config.toml
num_key_value_heads = 4
head_dim = 64
intermediate_size = 768
norm = "rmsnorm"
rope_fraction = 1.0
qk_norm = false
init = "normal"
lr_mult_up = 1.12
lr_head = 0.00728
decay_fraction = 0.755
train_tokens = 310700000
Each number is 500 + 40 x the weight over its row's rms, rounded and kept within 0 to 999. Layers, rows and columns count from 0. Numbers have three digits each. The size before them is the row's rms in percent of the matrix's.

# layer 4 MLP up, 768x256, rms 0.09, rows 298-369, columns 0-63
104:557515495529589507515493519425524572515469528468481519559458467500409481503516510519523472578476492488461471477558494540493508575523507543512537491476479452398446482456549493498474561483559454
097:445557496538534479454526511463549463494549502468445572576497509520492507574460524527542508555501411528539481453445512466543563439473443468540473528431528507492498557443481566496495501567557557
095:476580479510515496501429520461459500521565508498527510550495472479528474544503457541584469462492507494520536440469436468481509514494497465524533549484495530455447504533590503481487490482552429
096:494494448449524549568513486530466531530464536513497462527438525518531522513481488527516440487529445561538515498549516494442509506583559464475474470494537563506409537431477499450523543483520488
092:501500509527480514472498461485447465487555516517559474444471484504483499459400471524434528534529531498484604518434481516457477437461513516488425469489523535452572534582504487541541472509430467
098:491486542507524421552526466463464501507603557550524520524465514491466474525450562536460539489519529554498516420479492443525486426431546452414476527564471479547506527529498540496504550546518476
093:532587522500466494493432542459522454525448442522536475521510482473461454530516493522475465458523448530495491547516488503476384475468592563472421506497556500516507524484532486473442534460575524
118:607508475507590406571490530511510538500523536557410450483513480519462499501442559465550529460497539546536562503496477441518539489447468525529534499450443519451560464494499466486431565605487484
101:501434467500551550504528592496511499491468523499491461541452497547450481564459465480508462539440503504518577544494496428482537466536517560542526534526443524540510488475560528463505559545589503
113:445510506455477424525494505485530497499542475422567457511482516479496507482504520461467489434492521496506473446439577538473513507430527545535497489517563452529541617459480483421514474520441485
092:458517536487519409439459409477549559520525521527510559481533555541559553490494514490431549435490481516498491484565464562582534509462480507467474522433567535502444557468452616516480475516490570
096:524547527529479542451485554577541519477517458493600474523477537528448554454443489530515546515450449471474556571412534405430485489441495547444441467475512540497521502497531476461490550478500497
097:525476479484492462429497475546450504433477496487518468482486527507442504562533493408497389467556534520496460491531454483525486450528497478471517519497439533466507489559490543521484498467514496
096:524508462542482523494449504510540571459551459484590527476495504525428555517580449542498518544533545495454526516531498487495436546481543443462557393488507501488442521531442482470550491494481501
093:452489472494459485474486557428495482496502496426563459518512582501579502480564511504530443529481503434432498449536530619571508527553413587512496457531492505524494502474503472476524521497488458
119:524523542500466473526532505522508516549477496556477462475494508546535579524548492529516542513554541546525548466467561536548454521544476505499433501473520489461527570460496529580550391524473457
102:511528476479548523512511538482481543538536508542426483438473492591490482551459439539522556539494509502522473569517460518474591479452576495408570535517541526496465551536450476514474421510541418
099:513564536549487407531485515531470444545513461560507518470551487404470562445511513503489524491506500577484525496561492500496444431457457459479471536583456514510417524502486540380512512466522551
114:501510447461549467547451456541521519444491472533497509560486453446420450565475491505606524584503550558537590498508543453491518427460528515506521500500433528456464554514547477552527491502499509
101:414557517443451468518516496483506540568530581493450535553511493484518525492483477458405513502475601496474445599579457446571509525530545515546466511526457452449489475495482498442550548481509515
101:511482478515520511505512486547480535475539506512500547494498490510516509496551468491465447508530518521514433490527609441524545547479582567601497539479531488547486443516504520490431486464539498
098:496532546400463489567447452506474450512518459465491504489463530579568441519482517536472460525466470537506508553501486470440541482522510478507480493549501477589547579484543534447473419515592503
098:525517492431470477478552499559553453497519495462466491488481416634507473516473560472494473557469463493494510537517491482499532526579508485470492506499560564466517547549497493537488442480494527
105:544452592528520557548489465498525479509515484464463462524504512507542511373525584517432539500504513509497500507537479510463485439513483488470550423451469511519451414493478495495500590479499512
101:445467573465478513526463487542550562453493466449450503588551543423496546550463544481536463541453505503503502474496494441511392526443522502487469508554475454517601459442502533512501459520474500
093:500453535523491471559526505579433517519491541471505438444470459542514568517508542534459580516467422478552514565494541497453497517480454589541456474507434479505525512488441560495541563506425498
098:555461544507498539440561549461549542563458534533530515457458512514566520509514505439506510442534468483492451397495493445523530473507416494507443477527473526506438436518478497525519466560495548
094:490440509493453469497493545470496481529428478541538470448454460438497507591508504459560480494479522471520513537486446426490486497489469531564514531497501523462369445498511499548492468619467502
101:544524487509483565521531499434563497533462483411470508456539487507474538456433538504448500542525530440522541538580577519477462430525498521469495450486492480486494499608504594523520554472530540
095:583539439526444442539472524469535511476508455518599491512463459487513495534535517549548509421550475485510527558514542479506546495481510494545466509459585501418515547468550460459435515529477514
092:441474489483518553548489475526452534513500543430425514534452486511470533488510470473510471467560560504523504559543501500523509511580463512525490487513544528487524481527435520500468455484584444
097:524497518537479468506526481503547481520571551517542501475435502481492531513506549553460518514501489458520480486566435449502400480441549557496529491468545499529478433485464516492528509561470560
103:502523378518471454499558465478557501552514528476480542630551492536399459546439486479460514556363499505497487553574455456497514568485526533499450542514475515457475523503498483511445520520553545
095:499534477499523535491566492478544501548428471552459512462478527546521541507465456539465500486481489572484499450541533522439456524523498458432533484463469471502445541497444515487488440488456529
101:477424509480514436599559488574504415438481514501524470478517505478498451530505482508490538477518509509443503484464553483478552573464596611508523455389446497469520491571501536493476493507502472
095:485524413496566500460421526480440619590482519493488532467486474508522468460466499543474496455522498457479502521460505450491472402423487445521471428478448598531520528533589421539539503461474505
095:471504519507509513545427531531524564454554570476461474474488503471529488479410425494552515577437468477547517443410510552456515430572504485545488478525522526489466517562507492463504496483544434
098:461596502540514508532427507536433501466530624557569514433462479477541499539500554490488507444430479515481483471476476520542474412492404483451500421487509498556511482523583512507538463457520491
100:423566480472532535457568463472482497496551472492379491430469487545590529448496573559509560513449557538477454514452625467566502480495479563545485563485463506538527483574463499510492442462509553
094:541520480532515526477508544506506500469379521494497501532452537524458540506585562461446495568506494571563531469537546456577574468516448476547455551481486465456470551552494529499533558563552478
106:501517529562568506447482486539522541497612476415442512491429524503425498468504579520475493469517444471505507530480457559513509461500557541450476432484457551573479495447534497552466425562479511
093:489547474366530520525476493477496604447531491505516513440479459528455480509550507537452437513511487484474414441473584528511581499475501507488477522489475451535448505519507461522546478480537512
098:515526502497451496595501481538475453428508565581517549464520460512602478519436486482444600444465371478510467520516487494490471489565439506529547519524463520505559492512517510520535409453522419
090:486504483572419463500527481469470525445487418571509448475471486586495533490536508460440359484472543488405531509519502471469526532507449639455545487481491486540529516538453482503503486511530483
105:541552529492511509504457574549521528503492506570508520518495451514490369556491492453516460447404449513414473467530556500526534492499537482511470521488506454510520524539525440528502550538473487
096:546535486451446531470531467508486552495564483519544475461519504505473509486536460476461465503457565533530475542486543491476466554508478445535484480482526510556516462509469472611563439475443532
102:478459506484451506595510448511501491581492479453491462484451470533482502458496504399578546417570472489415480535449490522460522539421549486487547497489508400511493471430462475505529487470578454
094:541492525527446537453548495572487527458462579499535496459507553488462438547439527459470512563556464481441486531561496504466485493445487531470525404546498511459504489522527525461564476540487533
100:481552515501534461537457465461490479440479513535429531556514504507458578549457491438488550520502473527555465550483559470527559473500552531537440524554457546503519454458488465541448476504495463
098:482430493523490419458510453438541496537568424475541524438458473409495528508515542532518499455503496537523437548524478479510517540517423495521480521489511495537540481483521556486436548478525584
095:512473529461513469531464549500457430487501481609470512506535507542479445607497524528489503547469481504565532583474520432548464477472504472496504513501521574512499447511521491500515450497478519
124:501476523504485549424465512502445556496542469509503461508551450491490452483486545582492483530464481480462532524485512519483534497452483478555466534496489499489460545592549513505530504495466491
093:537460549475481488444487495540458488534579515561511554519429478505529478489438496469635526516501489565531583540454473446531478495465450529458464536590414518524452479490512554457493489499503458
087:484474485533509501456453507507462461424524493567420471483540500518553503482430503532471459480498456551434587534520479542434509474481529464489532526536487579438435550498464475563526438375439485
113:518485479544500378495437517480452476535530511566499484511465453557541540476506531477471543506529488468526473491544500564533489411460432529490528545560470486469501405520497584485506464487493516
108:499527474422527510385476478430471499496508508502561551527493489434489539517498574429451503456504544513520526463552473545547438507493495532396497473404423546517464519496515547526484548504492487
102:474442518508500533434480508484470534514588510452496470467474504526522535477510496478537433495516487531478528455532515498553564561492512504513514529526424446509505509513511500474550568496511501
097:504477519447438548528582479498538566506592476450520461465573441547531525496540565473580488523487570519492553449560482480515529531583459522524523431545527482463500424515434480506555527489563469
092:450497553532511484535517532506529450474524482441536476469495525497452561440483471464528464426519476447491522447493489467468495492502469481520483491596542459572545566480568532577537472538497484
093:495465468553498456460490553516537549460477481507504464435501562498541541499579502437470458540468417525534467413441517450527486435386522544433485479450563504526507495521477490526430482452529497
112:533498535556431540491471589485460499502440459514521497572538562523449485530465482486475471529477503578526563533494571487490550507506439551477549438563500511506484406435492489458511448551522565
098:498507538495527478500496434453555535538586522521522556384465464508526483523434529463464530418513394466410497481540434500490461514518461463550553582482478417521570517421535538517418513507461478
103:501468528488532467541448522587503485533509522479495503560480443438485564527527492472487543480498530500504541560545491503514523548608474496499534476530502557476527544480462418542430493487535436
119:480449451452479533586496449473436490605491534477504495526475502570485486515454433468481471496453481492432475525379570477486503516472564552525489488470524625530498588462468419490513509458477486
092:428510519526462546488487538581467542560476551533521552532467504506541547484505544473489510519548608422566478552527552504563500520547536467540479513533482572523476467517557500537528529574493413
103:544519453482513544491522510553480582506418540480538469531404472521413556505595541544437517520593574521489503564492488471500520480422504506518453464426480543426472557502525470501513442462508494
094:549559444506439438527447530540534500500482488554411472548546464488461456489479439525482432458513523509447522521412520407438536482505535475592484513501493536505536499537463459532511559443499476
095:397473403461420559552494460504483525448540477479493478552487488525573499518531479485541461487509492544456525521474420517462462585559459516461562467522570516518486492518533500477396518454550436
105:505481436477529484484522502480508451469531474511509425534499637545518508530463591552503504553503495508482561425504446563523538534436505471434505475512454462464548537482472451519450478473483570
098:528558494574575496497452500499496544496451540490459554480488486512496473402419463453487471455514494540494508502509495569473481552509530473451573458517569511547535450558537490513485501508515514
101:471432516423498462514543457464497504450573460508541539535418475524439455488591488497443555482472524453430415570498544524500472487474525541477513516555538520444526482535532505518388462411471494
096:517414511561543509433608447432535445471425521567511533496457503512538529523578481489500590501541505463525451423487508451497502455516474479441482522522550440513497518538492503488535485557535454
# layer 4 MLP down (transposed), 768x256, rms 0.108, rows 298-368, columns 0-63
098:480464497519506442469540517520469443466559481473493483519539460408493541490507496559521444430481592465535498545434435464500501517536518470508552492502545451530502483570495541550555472503478557
096:463481508485536562485512521539539447532497504490477453489476575524554552524490454411472459490570561530500514489442521512451489526403535443514481464519513520455513517538509507501482502528515459
099:480496508534582522432549565465474580458457422466472538602448493527473482473486501480483519432495528526528492545526545556571544510544641519494445472567451485541474525460443498508522461483441505
095:491517509568451448454498516487522459480517506491534545464541478472434427534449552488455571537530567484497521518489467475511526488409488528503547502497557447515514496522553519533468471563490470
098:473557537506412470463449510468530449468562464467551515535512495477479496458520514435469441499512500583515457510536504560495459523423510500510549542540547499537507443492531463535482543491553469
103:467546520435551465523540492502422469481411476526422549520503504489461437592474550403510456530489500506476447544521508483406505493573524462471493482493502549522488572519558556460486563525426484
099:482541502540485452489463533497536471486440553492518493490529492547451474480511433475518451465457466489450483500532468544538445484492418510465471524530486449499522472452465529455454496486495572
110:646514491445543449539491475510481507475432540601399493535578546479519467549481562455547475462495517498580591474518472443547497541472586503530543457486506445420536467501490444467498542565440507
104:524511457528573481522508538477493515486507531535524425468473407543460560524440475541509490490452453455476464554493554407487547480462561560502506493502460588532490583477557544477535582557468492
109:477506510514454493528504553510548503542433463537455527544450534529464491506523501498523432540499443566500565423398513525493516531406363468587584513450506450501512504521488554492529507472485509
093:479460471450539486578494432522453482470443467535484525563515452472416522416502464435474401544546534536515512461508447499441502463464521495525478442477480475568522527481569527549522566501522447
097:499481601554529536407614545511504521496505520461502481531446497464520485524413427569492505513534467482520562523464528442517470508479556591513515494480499533511532506473556477459508527509523533
098:502594504538456519535532482491492526502526493499517534560495472621551576501485547503486487486434583479510538464514535518560463521484511468495506494479428454503425458414480388421473477526475442
098:526490554429521539497522479457523464533489552514459458462432513455531450548458559521558457496517534418538495503557492492585511482526619468498456530511496482541547524447523484488481500520552514
092:472490468426546535471452486550481510475444494473477476515483539532534518484531542538507480618477480483510511552521543433448475512522527502482521427588502496525454486581545483417479380529504503
109:492480501454487474508610468502503520486481470562410417527473482546515585540590472562535502533610582525508524483445499516530434499470468527527531439472512506532523597475505455556507416514546492
105:566521488485503535544521486535484492499513435482463569515484442474502537487484431565516557499456493497536417485476453513468529474493429519539556522474418490500431540479518490475474472574542523
101:496547553481524409495488493565447505512498514497488491528509527494514501407489502471550591469485547524464532456445493533467481467535507496467548449521447485509540427552483516448432468540534554
109:511486446427512454560481530561500535499448489571505468561482457502504451452473480556588515513526459550570580524478490502525517506461552510484536484475483502445414529559484497558495442505467508
100:496497423500451508551554523483399520538564503435521572533457451517491448550464481564489461475497552528495477505542447459470567475494553496553473564552470451510479511501419541514486466467470518
101:501445475475589501538463487512448461502551551483592464475494479516518483460460523530507428500548557457472458466495515536491527553550521455520498447488481524591488495546538444468435496487538523
100:526542448465449477477519435552468511453487472522538530500488520516478500511465469563509526490513456571449424508530511553495523443526396522534425566555496423591519568454495439510482521555456521
103:522471566511414457470411481505611494525534560497497519540525481622448528473463524497478481460548561487473503526444451557536517494407476523525532558502544542474464492512499481475474513425483458
103:485531568490509536567441468514490517525480536461409524578443516491505511467446509498472508427560471551480515562497480536473489506460459529432539436483565504556493435514510558488485612543460475
100:562559551488525563489471506444547495503456449523545549499562499494489506505467501508534507468520522499569506490471525534455455485550531459489506427477515523482377457493541546499440504480416510
100:492496437530529526527478534421517514507455469494491520542488562490482464445413448538554494465491546539445486493571396473516529460565523485464564472539417503468473497394536550550520467504511544
099:560555510497501476459475461514511552538481528544481519483481504529459502481449525447537524465404495535470520526451517509504506553468404468491553450396495460543492497472524532465477520555533443
096:484484533538483488481442505441526527520497439545542492511474545508593482498436548475546484529457467418479581598543519536490514521489480513516518470542516485560533494431470563502562492547511464
095:428436491495526487517466504517421525434538482541608397489433578494502420521538531552527494416489484509486496495460474464550493569467598475492492527482503522501502515460468431482467454463494429
099:516590517407426498472506444543515535420500528516463497475529466513566525518440490490483505467433536459506477476596476468434532479471479548546443489554467515531485521522508482568470545489524454
090:494517531590479474490477525537552442444513490504538422468485526546472523574512540486557521497482540509454514493477489472437463514458595532497498498503448488481426500492535474499492484505432523
102:499460471461547491421536533404455524498468514469467490556569498495524499514485489493500489508457504553459483506441453521496472497511476474505513497511481530457535540497520524488451458481559517
107:514475433527515467584517458507459488501469484474501461563544482538452551506482442494472506533504577498504419580547446455469501525511437546542461464506416455483616504501545514469520501477526518
094:493499486580528444538458490474451483484524473472521523539555425464536423497519556468551482485474493480560527554443476505577486481498440465482450514525514528518542503507528545558490546507500507
103:521526467458399500457566442569536496560528533507516493553508491416498433570512529589518524469479477450412518490492511494557539489518538480508494485488401517537551580540478463559444459458544453
098:525599461471498538580452515517534517497537494466538504462491516510468477536515523533508511469542524495481553457477524483520504464556493400530477532473556472498575516479519556428512520520493548
098:566433477547454481482588530596511480479541497478508592458525442539465545481549520496502501558603446500540513441510536450541482529525440500529454544491492461535525456504514409491510516577496499
098:497541510524540516475509499477554518461437509537555432476465515495550546525515584511453527465454505534540543488486556427504453458481565548430480518461515507452586540563482463460455535494459603
101:504568543459471547537472507481439489500485513537435478511532523498572487517467463523483487511503510471454516520498543460550524533539508481504493481519539483507445603498509540441483446517558526
098:534499596438442543567478465472545572469527516561473430536479539429492481545505525538450491457533476485464442517487586424555503511530538562478409529498521497512425560429535493540455562510487559
105:499558550481556528462528479563454433507517506531491498544441536504419509563428523476551423500512445542535516469452492530543484471485609436487449540488481564475443504502504533502521434546507533
098:414547570493485544505480452533481532496535508536459543486565478535449477516499507428400425480513457472477543498530559509464455534464486516492466520482525552471434533448547515424442521591463518
100:515516537469577486514536432543487504518506443584587587602471474544547453406461501441541601534474528491478522451459414497480508544477591529553502462528520476469555542481486552456498513468456448
094:479436469470530560496489542500493535460554543486498584468520601441448527478575502510544547443539426516525466503535525477512495460462501527552532462518447477450511505560469517516496555451523524
104:498496447449494526429526482477480490465514532491423511445526483443509554489510565542544532522494488552527506493452514570453492479517527544523463546521514459473493430451538529475552549508386487
098:552488514537557550544503525458493485527501515469513486475525494568503416480512459435532533482542512467467442491481479439465493537557586502461499480524501470500568503525478522481446501494479556
105:495449500526577473521455534473538441554499519444508549566548405514537470515504457492453589515502525594544579504522465554471452514480539517489501466444502430487558511472476464419496464452525422
096:533440477496514491516499514504507450496473453556558450479493480460493501501492484486481508444533510518510406505507432474467483496476569551429563468538469462444535490528504496515497495543526516
101:501586491422487504561445494450515511515535483528506501472513501505490555477469487459529558434519457488539430481479558529538501457472461546486521471499477569507439430522466414532468536446389517
091:452578493491474522480556559510481502443425497571469501526438492477434438511595531455441473503481472472451497502474522498570547420529531472444512557502509519498523548530509513473554507574514438
092:489461418499555548457482422501530487449497476449518438491588551552487527435507503465415481500493484433444539507544495555445539573521467520541496483484516435463595524491505427463501515478528408
109:488558492482455550444468473488502517465533448541463413495553452482489459485500473534456518537502473414461434490444489501566564530514507498556509536473473471481429496545503515524512503473471476
101:469474562443507547532570496499449486555603532475466526453553443455524492533440481488439454565537516489490479495482484534581477440530566475475468499407462473491456482459434444547385507497466535
100:484528453516482522491472526478557466549468516502487487499412534487417606486535532474543546497502464503563438541518489441429522463474506482466467523523531491513508473524447484472513462560542474
107:511471535527462416473445536531483490520546523548504487527443472552573519503490491547488537450508485485489556473555440500515509427517456584524516500530489500543479451502474585492536455501502496
109:453547488474512481430481464444498471485509496509490553502486508450474549531532512450433542520551525546522531476523516537496447488536493540417497504407427546532450467518484456524513495501479485
103:458475481499515579561461475519538553535499500508507497518504464450496527496480507573491490548477469464545500472570479539530472508526477483491493474466513529523490518513467497529552568480477526
099:506457465564500493499442454391482477443473531502550484456515563483533517502532457477415552507525468506531467520464496467469570508501473527464465472492491484547500495450524434529452467457519477
093:497457427489528478523544435547488515518474505450536495505495466480453486520481468486484512550479512532592598455492460469487530575475527481530478461513432552563501501491513488479570502500511579
093:503439469505515481466533493509471483518500556434552508420458467515489414494441421462453527522574600476436517459532498461496460461444654504562541498539478536498536583502493463541529540517522480
108:534490498529500570545458520416483527512531465474529505500536554566469498420470481558498508595470511564553530497543543447558520454532467530573517548518549562524522514461556453455519440538539515
093:487529476440505488495581542485437509475463490455511483562538478486432517451509474530508468529466491441520510545453530455546515505507476510476494492484502589472497547472486513444545526477573494
100:473467499515469516512509525498439500514550553495489463458516477460481469551587502489492478571475553556481532499578509475487504444509641465508564534504542476509514495491491501509569441550519483
113:493442473436505524566515447454478458606445585511505558524465527580476510499491442473468464490479511465518472513498545484525538506465458521537503481473537631514523614482504440490482533467494499
095:555559543428422438465528518483482520529458486551526551483431511484494518515469456489483487582536550502508518478391449541544495447471460509497469432519505547456463553468441450491419490530472496
102:584506454503540509443514505459483500487413466488464481469524587477447495532475559557450541591440510453482535436490561473494539563483500546440451479561449433481544493492528453449502503520550537
103:477405568494522520456508475427529505511501505414497499464494536531442528529447533531567507471548505413549473466482464494497511484578518524449503600410431459441445515425474518508460499514542459
094:514458593459524467512526488554531453570490543511536435512510508485478520478509461477510531507576578482510545514467585529517483473531505577486534557448470555411582532485556473441530514508493570
103:555475577495528500520514541505500547576512591580491432518493564508521487548495505470497502565508468401509545428506495468451492529476482496465465489459476461498479577477452474555448512459511539
093:501487519517454527477583510505499567533514497537492496525474533469513494608532536532555485510472542539547579502558481512467476510506433504512492481465475575471466542531413496436545452486510484
100:495539433485468464549494408532563462454602510571501523562491456434467430500517442528427467519463509510532482487504463443449568488424466522477473502459468483482486475579482491536467537372457508
# layer 4 MLP gate, 768x256, rms 0.089, rows 299-369, columns 0-63
099:448557488544434499491522523474483465471495482466483526473525472478479516464505529507525486447458493455455527502510451479499486520528468442488496476546552478481535564434477499534503489477573453
104:511501576485549460526551420534527525482492561444480483518616504492507548536480559470423496543487511522430508460550537502453483450429428477443497505442374512481530519549466546408538580532470516
092:506503552554544433426541462398548526474528487483552514493529512479526470520461596467444481501530506486557470555537446503532472486519548488484586428554446483435459458478547413482570603461471450
093:500464530453514503540510520569455498540467522514412510469517417513432495538492484426481491497494600502488461514447465423544453522483483512466496500500461442602473477509499478465596467496545461
105:492483479544523482546535416511502447510482444527495414539446463436482533455500502443451581489479481520524483443461551477476507557523506474507535528498541528521533476487569448571461505534559447
100:566465545461470563498476412526451466522521500554483486477441497429499474498470576536426522486560489425534512480461550589463545492444565487555522499478548556439453526542577502482497493470498491
100:523519530485537480480500512478503488522517500491393477436460492534494570469482514488573480496509461546466556564503505463488545450489514507501490449488479544498493543481493506509480515518535466
100:576463495483460490563485455611468448441449479549507474475546405451538463477476559457484469508529447460515544498510389496504487607516427528482477490435516520532494569461519511493559549532471481
105:526513495469513521463484526496464554434493491506462512490497486513457496476542538476487474490527446507466463488547455498524483410594484535515506468554502490521476472551536411611511493492537489
102:503481562532443483437502534463436453519507526483474470595518516563521515531539581566480507544458554531544465506436515532496469565502480504505587530529470540480544513512493551504437535484423441
097:499436575502503493459533555466469506490517546506472488479535456453533485552428491546523497478492465462537500486504527475539480513513577546532525515553475495442480486491548454512484500484492524
101:508423460455487523449500500531538504480518469487524511436485504461448446463513504482470556548543458499483473475419434531473514462488547538503520561442465514538562521559514528526489551507518503
100:459437505539483504480559526523531521475498513486574515495578502536492541452524484480473479480508453547509477471529511451508464540527478528553466466477504508471502538631511539475532500506498447
099:505478541549442416512536511404466529537538508567608547511553452472511494496508507504480514433524554473419443486489463498507515493538374499509419539469409535473483479418468488622510584502559427
096:492461491447521508481591446477526472483501491539409451479470495517466489495465494570467430524560523528458522504458488517487513446451606558519532471484506497488422500516428466498435514486599495
096:476459430529499465429543550481508450487498534570499497511594471522443506474422529431541467540512482460463530474503477491473505508543474479518541495499507506460462413496539534517497485466477470
100:581536438479497540553474545472581447526452440516499511550523493471440545537563488530478479524474390552519460505496516518530502557500502523529525537457534539485499588425514480448574481463500467
097:515486534421478481498483627576447518521529457498502472458478482499459514410483536507550542465420464466485508524499463506487535570596576464487500479391571486530503482567418468494483449547457510
100:457472465483478515477477454497441525468535508446440515503485446451510467485481460584436497465461425520454490482508476499469515524493557533490424525498513524469508513494501537505536492477552515
101:502591429445540494505515479544506499517463454488454539481458445437519495468517487465508504449496551486445461579461426568481494537507431559435561499478435586523427512483527478505560520477557515
101:478507472463464506419476527496524486455519451551484530512522496527459532451489451535464463463538438494521496478577504547432571470484467552489467556509516486488536541471462498539495453511426524
104:492541488513491459453556520490565445488499587521510449458494498506474470514494436492519530548488435510455553540576489505502526517537497527485479529553543499501572524509530499503506441465475524
101:492520470524459542502523457559488539443498455514534487492516474573495531455514483577525505546484458438472509511500493497495532545504419463453449468509536517456571568471454525498508482599483509
100:537517527526551577587504444437510503463469414507510589452449450475510539496569516499528485487582535470539530521520569493510443410466532541584516408519500498510489580532538526457508446514530455
105:501452535594497491544488488490543453506459487479464435454491522502524447485507456519411510567464505559452553512489472460492509455503491517435559474505462537524510528430494545583520528443577459
104:514501482498542539475500445517491486520526517493513487507511420510478538548483595443489514454500450560494477522445473505541514449494429539499507475504501462541504478510427509465477493528508453
101:488483520461492540475474569506500509527424499469507460529472501413467517553531501485513538493479445584560428492501474389462417473505473510537460557423458532386485494587498417518475554534478521
098:524523569525534500476497498478481475543509512561479534490533481475407593467507487504528470515529495550596503458548481477538481428510490552484441482523611507520477462451483539518537531471569510
099:473555432486550503468505475467481421503539532507459556512594548473521536532495506556447452485481459525604480500458475519477490462550567449507503484522559472484508481577428487565476480500555490
095:495499550499467496448515578456505495500548428558576521498528517502466579578526511458527475491471571556469531508501490416468457439485503507514538506503412546550467467505522410537489504485515460
099:488558541551476513551578455570454419542447475497486488484441512492444500508524532532531460460486466427511538506513525474540458575552532450436500435533458466545522542416493483532598536510438460
098:543432544489473500582494533518431483554377443523464468529480420488535443507486515507503502553465523516543476585480508444516499463505460480603516453515491456512565461475570549520514547411405526
098:468469497486586556456439499483523493480483503487447495518490558529466595488517486509436527522567513579457474488528447510481536494481533506499580513490458495486471498500469443487479475495526539
100:486497465501519460388544479502476497518502438548488413484509476487458453469485561527493494540476544466501500476475518440468620493542449576546522454503513491527530530480490425501440509507500541
101:534491513441528529497537403584503532515519508480532459515441481497440501495479497481511445554500466504485535487448531514469545492558532485524473497501461412474585537501541469514453556435427498
097:494471536571566503496539503598486407452518462504481542465458436489412439519491569488523491560564458508538578460462461491483496420474472523506461504531451525553511531472518470498470556546493486
100:538509455500531545513467547411500533424481461499477519536441515501485484524443558559476442492564516476539548572495517578491488473535527502509513466533530553535544517514532394509408571504494572
102:503454510469542533490512549562465460533499509495517548459483494434431535441582469467485522471499467494555463466472463477473468457511483512483504505502431454539450512450550545529491433484446424
104:458507495497420454515514470556476488474464491499536536473539433538483480541505528501539461527504549489472492527445452583433483506488432501364470454522470560489565509466556510545503480518515503
101:523511560477492487465458478528391448479500506495488502569537485505466583517439509489534463528456472575538563507416516478499482515569543486492462484440525524462541524480507569515448507542559440
105:516464523534472474497520520486469480469470494554448527571472474536516513466522471460511453529458475542481536561515481547483470446547543492527421511503559504473458549436547484495556591430505417
095:521477541523506477467565520490480504518499459537563487526465454484510456456572460539507564501469555551438510478463374466516578554516512442528421410554556537513546476493433495477507532460566474
099:542575447528498491570462493496463509492565502507487512481459482478483500519536539521523420485502495505511576493521475532449463560540488560561505513525555482551490544538548463505486516430524542
108:467529490525470449535551549510481487423530477566503565543539516563533527508501430427506425474469436472476477521517570481505436522558523411499534514473469519500504577522397533499552465506529479
103:523583475542500497462499420510526526525529512419517511514468461506475521512531500527469500471580503493476523550482467414439625484512579496482532453489518504513519485464403513452494482531520553
104:532574583419436419540509465505538483517557482583508564528491394454599496549487498568428520465415492551502525459526406534443438509463518524542473455497463475510494467453491495488482447508468508
099:540469555526471494498541448542492566470434508513541517429561452489435516525535541456460462493495547420446499448537473469490450476500510560510446450524462495496473519518449517463543512565450473
098:548484542581466458506497475493461496481457535508452523494508450531520511504527504486446502557494508498491543498508456438496549522494475475483426507482491503431562523519477635449473471540554463
100:523476461513474439496493503475493467493523532521527497488522461488504477451469418498483522510405493513546543578504549552552454507510534423509486459547543473540544438523510555522472510433544534
094:502462481514521570477515503566506521517501488452469477527516486542491493435440524420409483506497578511548565495499488522467486517536367541514519513525491499538559486485530453463502567465528531
094:487552505441475453527450455527487548542503494515547452448451518509490521521524505441537443531448480494451506519514544496497489539558517556474493429520399484533524535541545477507531499484518497
097:522453516438470506455570500450458508551555505500482514495527557448557521456500482531524455521484529481460430585512494492551519472524518462471512531465463516522414508452460444581492441494538514
102:473492469513487539485479548481516450521542470409483497489422476494461564467512506485546527494562536547492429541550517487463494519536531515477502501521521457512518502499448502467525500527559433
105:527539466438498570503538498463519467481426539593562496516531471437483521542496523500476452564438491502513515492492517421472450634461448457447492553479473485546472473544542500535529471488546466
104:568508503449588450448450466542519483465470516582482499542536511467543472581437530532473509479483503450457458444461494502515491485519506488474523477538523491461522488554576633495503441534492554
097:521546475433515480486524503496518419489555490471428498546518511518543569483542517453540506494478537462435469495492467509438501437494463501459510606520461438535454439439542506446509540470548496
108:416493484456491586523486402530478516465448561528430477536459422486424499572447516478573512490497458470519544531462566470533418468533548551484441504533493514500531506461511451494610505493472485
100:582488434478395534468504479479474511471475536507493526571493515496501491489548476551506518552489530579533556468488470481456545565524518458510511451516472489522424480447487482500491461392527546
094:497514485531544491415493474480486475492586462518502522485504464490514498520563467536503481573476439497546415461429529492485523510523479449491455545548540478480424497497474526465523448430498504
105:482534484471459473512500479533455503527490472478462497506509480529552474564493431454439487454500484501460450471471537522417498544469536452460503443491430444479578458519456528505533512520452503
097:455500442474485552515516568578492543527521510571453565524484494517539500510466519505519466494511446456531477454535502563538544536478577531547554559485471422455523471481437398587465420494498506
101:469413510531506400449521526507423467444516576461505496540455498488484565542475537457457508539561549493438476481473462537542500473533485531402476495523538554514541574479535500576483500541540480
096:491472475505516471505505518521503539348480542473491472555481540541506538509517527533521463446563494528490501514521561536505498545504490543455525491491480492471534430566505496513563404513490509
096:529449524426495474482498533393515527503510414458491531514419544495546511523422492487470496485437482476513514487389533509526482518529542422538527506473505542495457537437364452487503492474562494
100:521464511577513479405561500452556489505472511512515514489519494558484551503492600566484553539420482548493512472542512420457565523512504546478466557536522449468513515443527528468539516412530444
100:500477561472508561450521524424493479506469542445532487492524512507412538533487541461522493456465501468530477508607449528506526496532473513433544570419436442494497530471526526458469430530528425
098:463455483488494507504511512439481388446452516417483550469511427569546493431437461509532439490528450563545571511495492487497485543489545484458493497496476482492485480444503370524489513428536465
099:463473580479559502515453577500489553555558510517496456495525458439460512484533490444501567469497524505553546486486516482444548527496484505572579472512575565485520481565549526522523505508469475
095:506484531506536463529616458538548503534587477524507563487515512458462484570463511503493501526531525502593556549577471566545567485471507616493545460476522566481511518433436523409523497457526506
101:528525419450482536533456403492485524486616494509532512481532511465478461515493455512484492585535449503523486478441470488429495534466499471442516528486558463485461502530444463536476494493479499
096:429562574498471463521457512507520411436487482481522406480479495533482541427454510535511509493541513576456559571550562572493526540493479480524437496506500549504469470504438536521537482520449481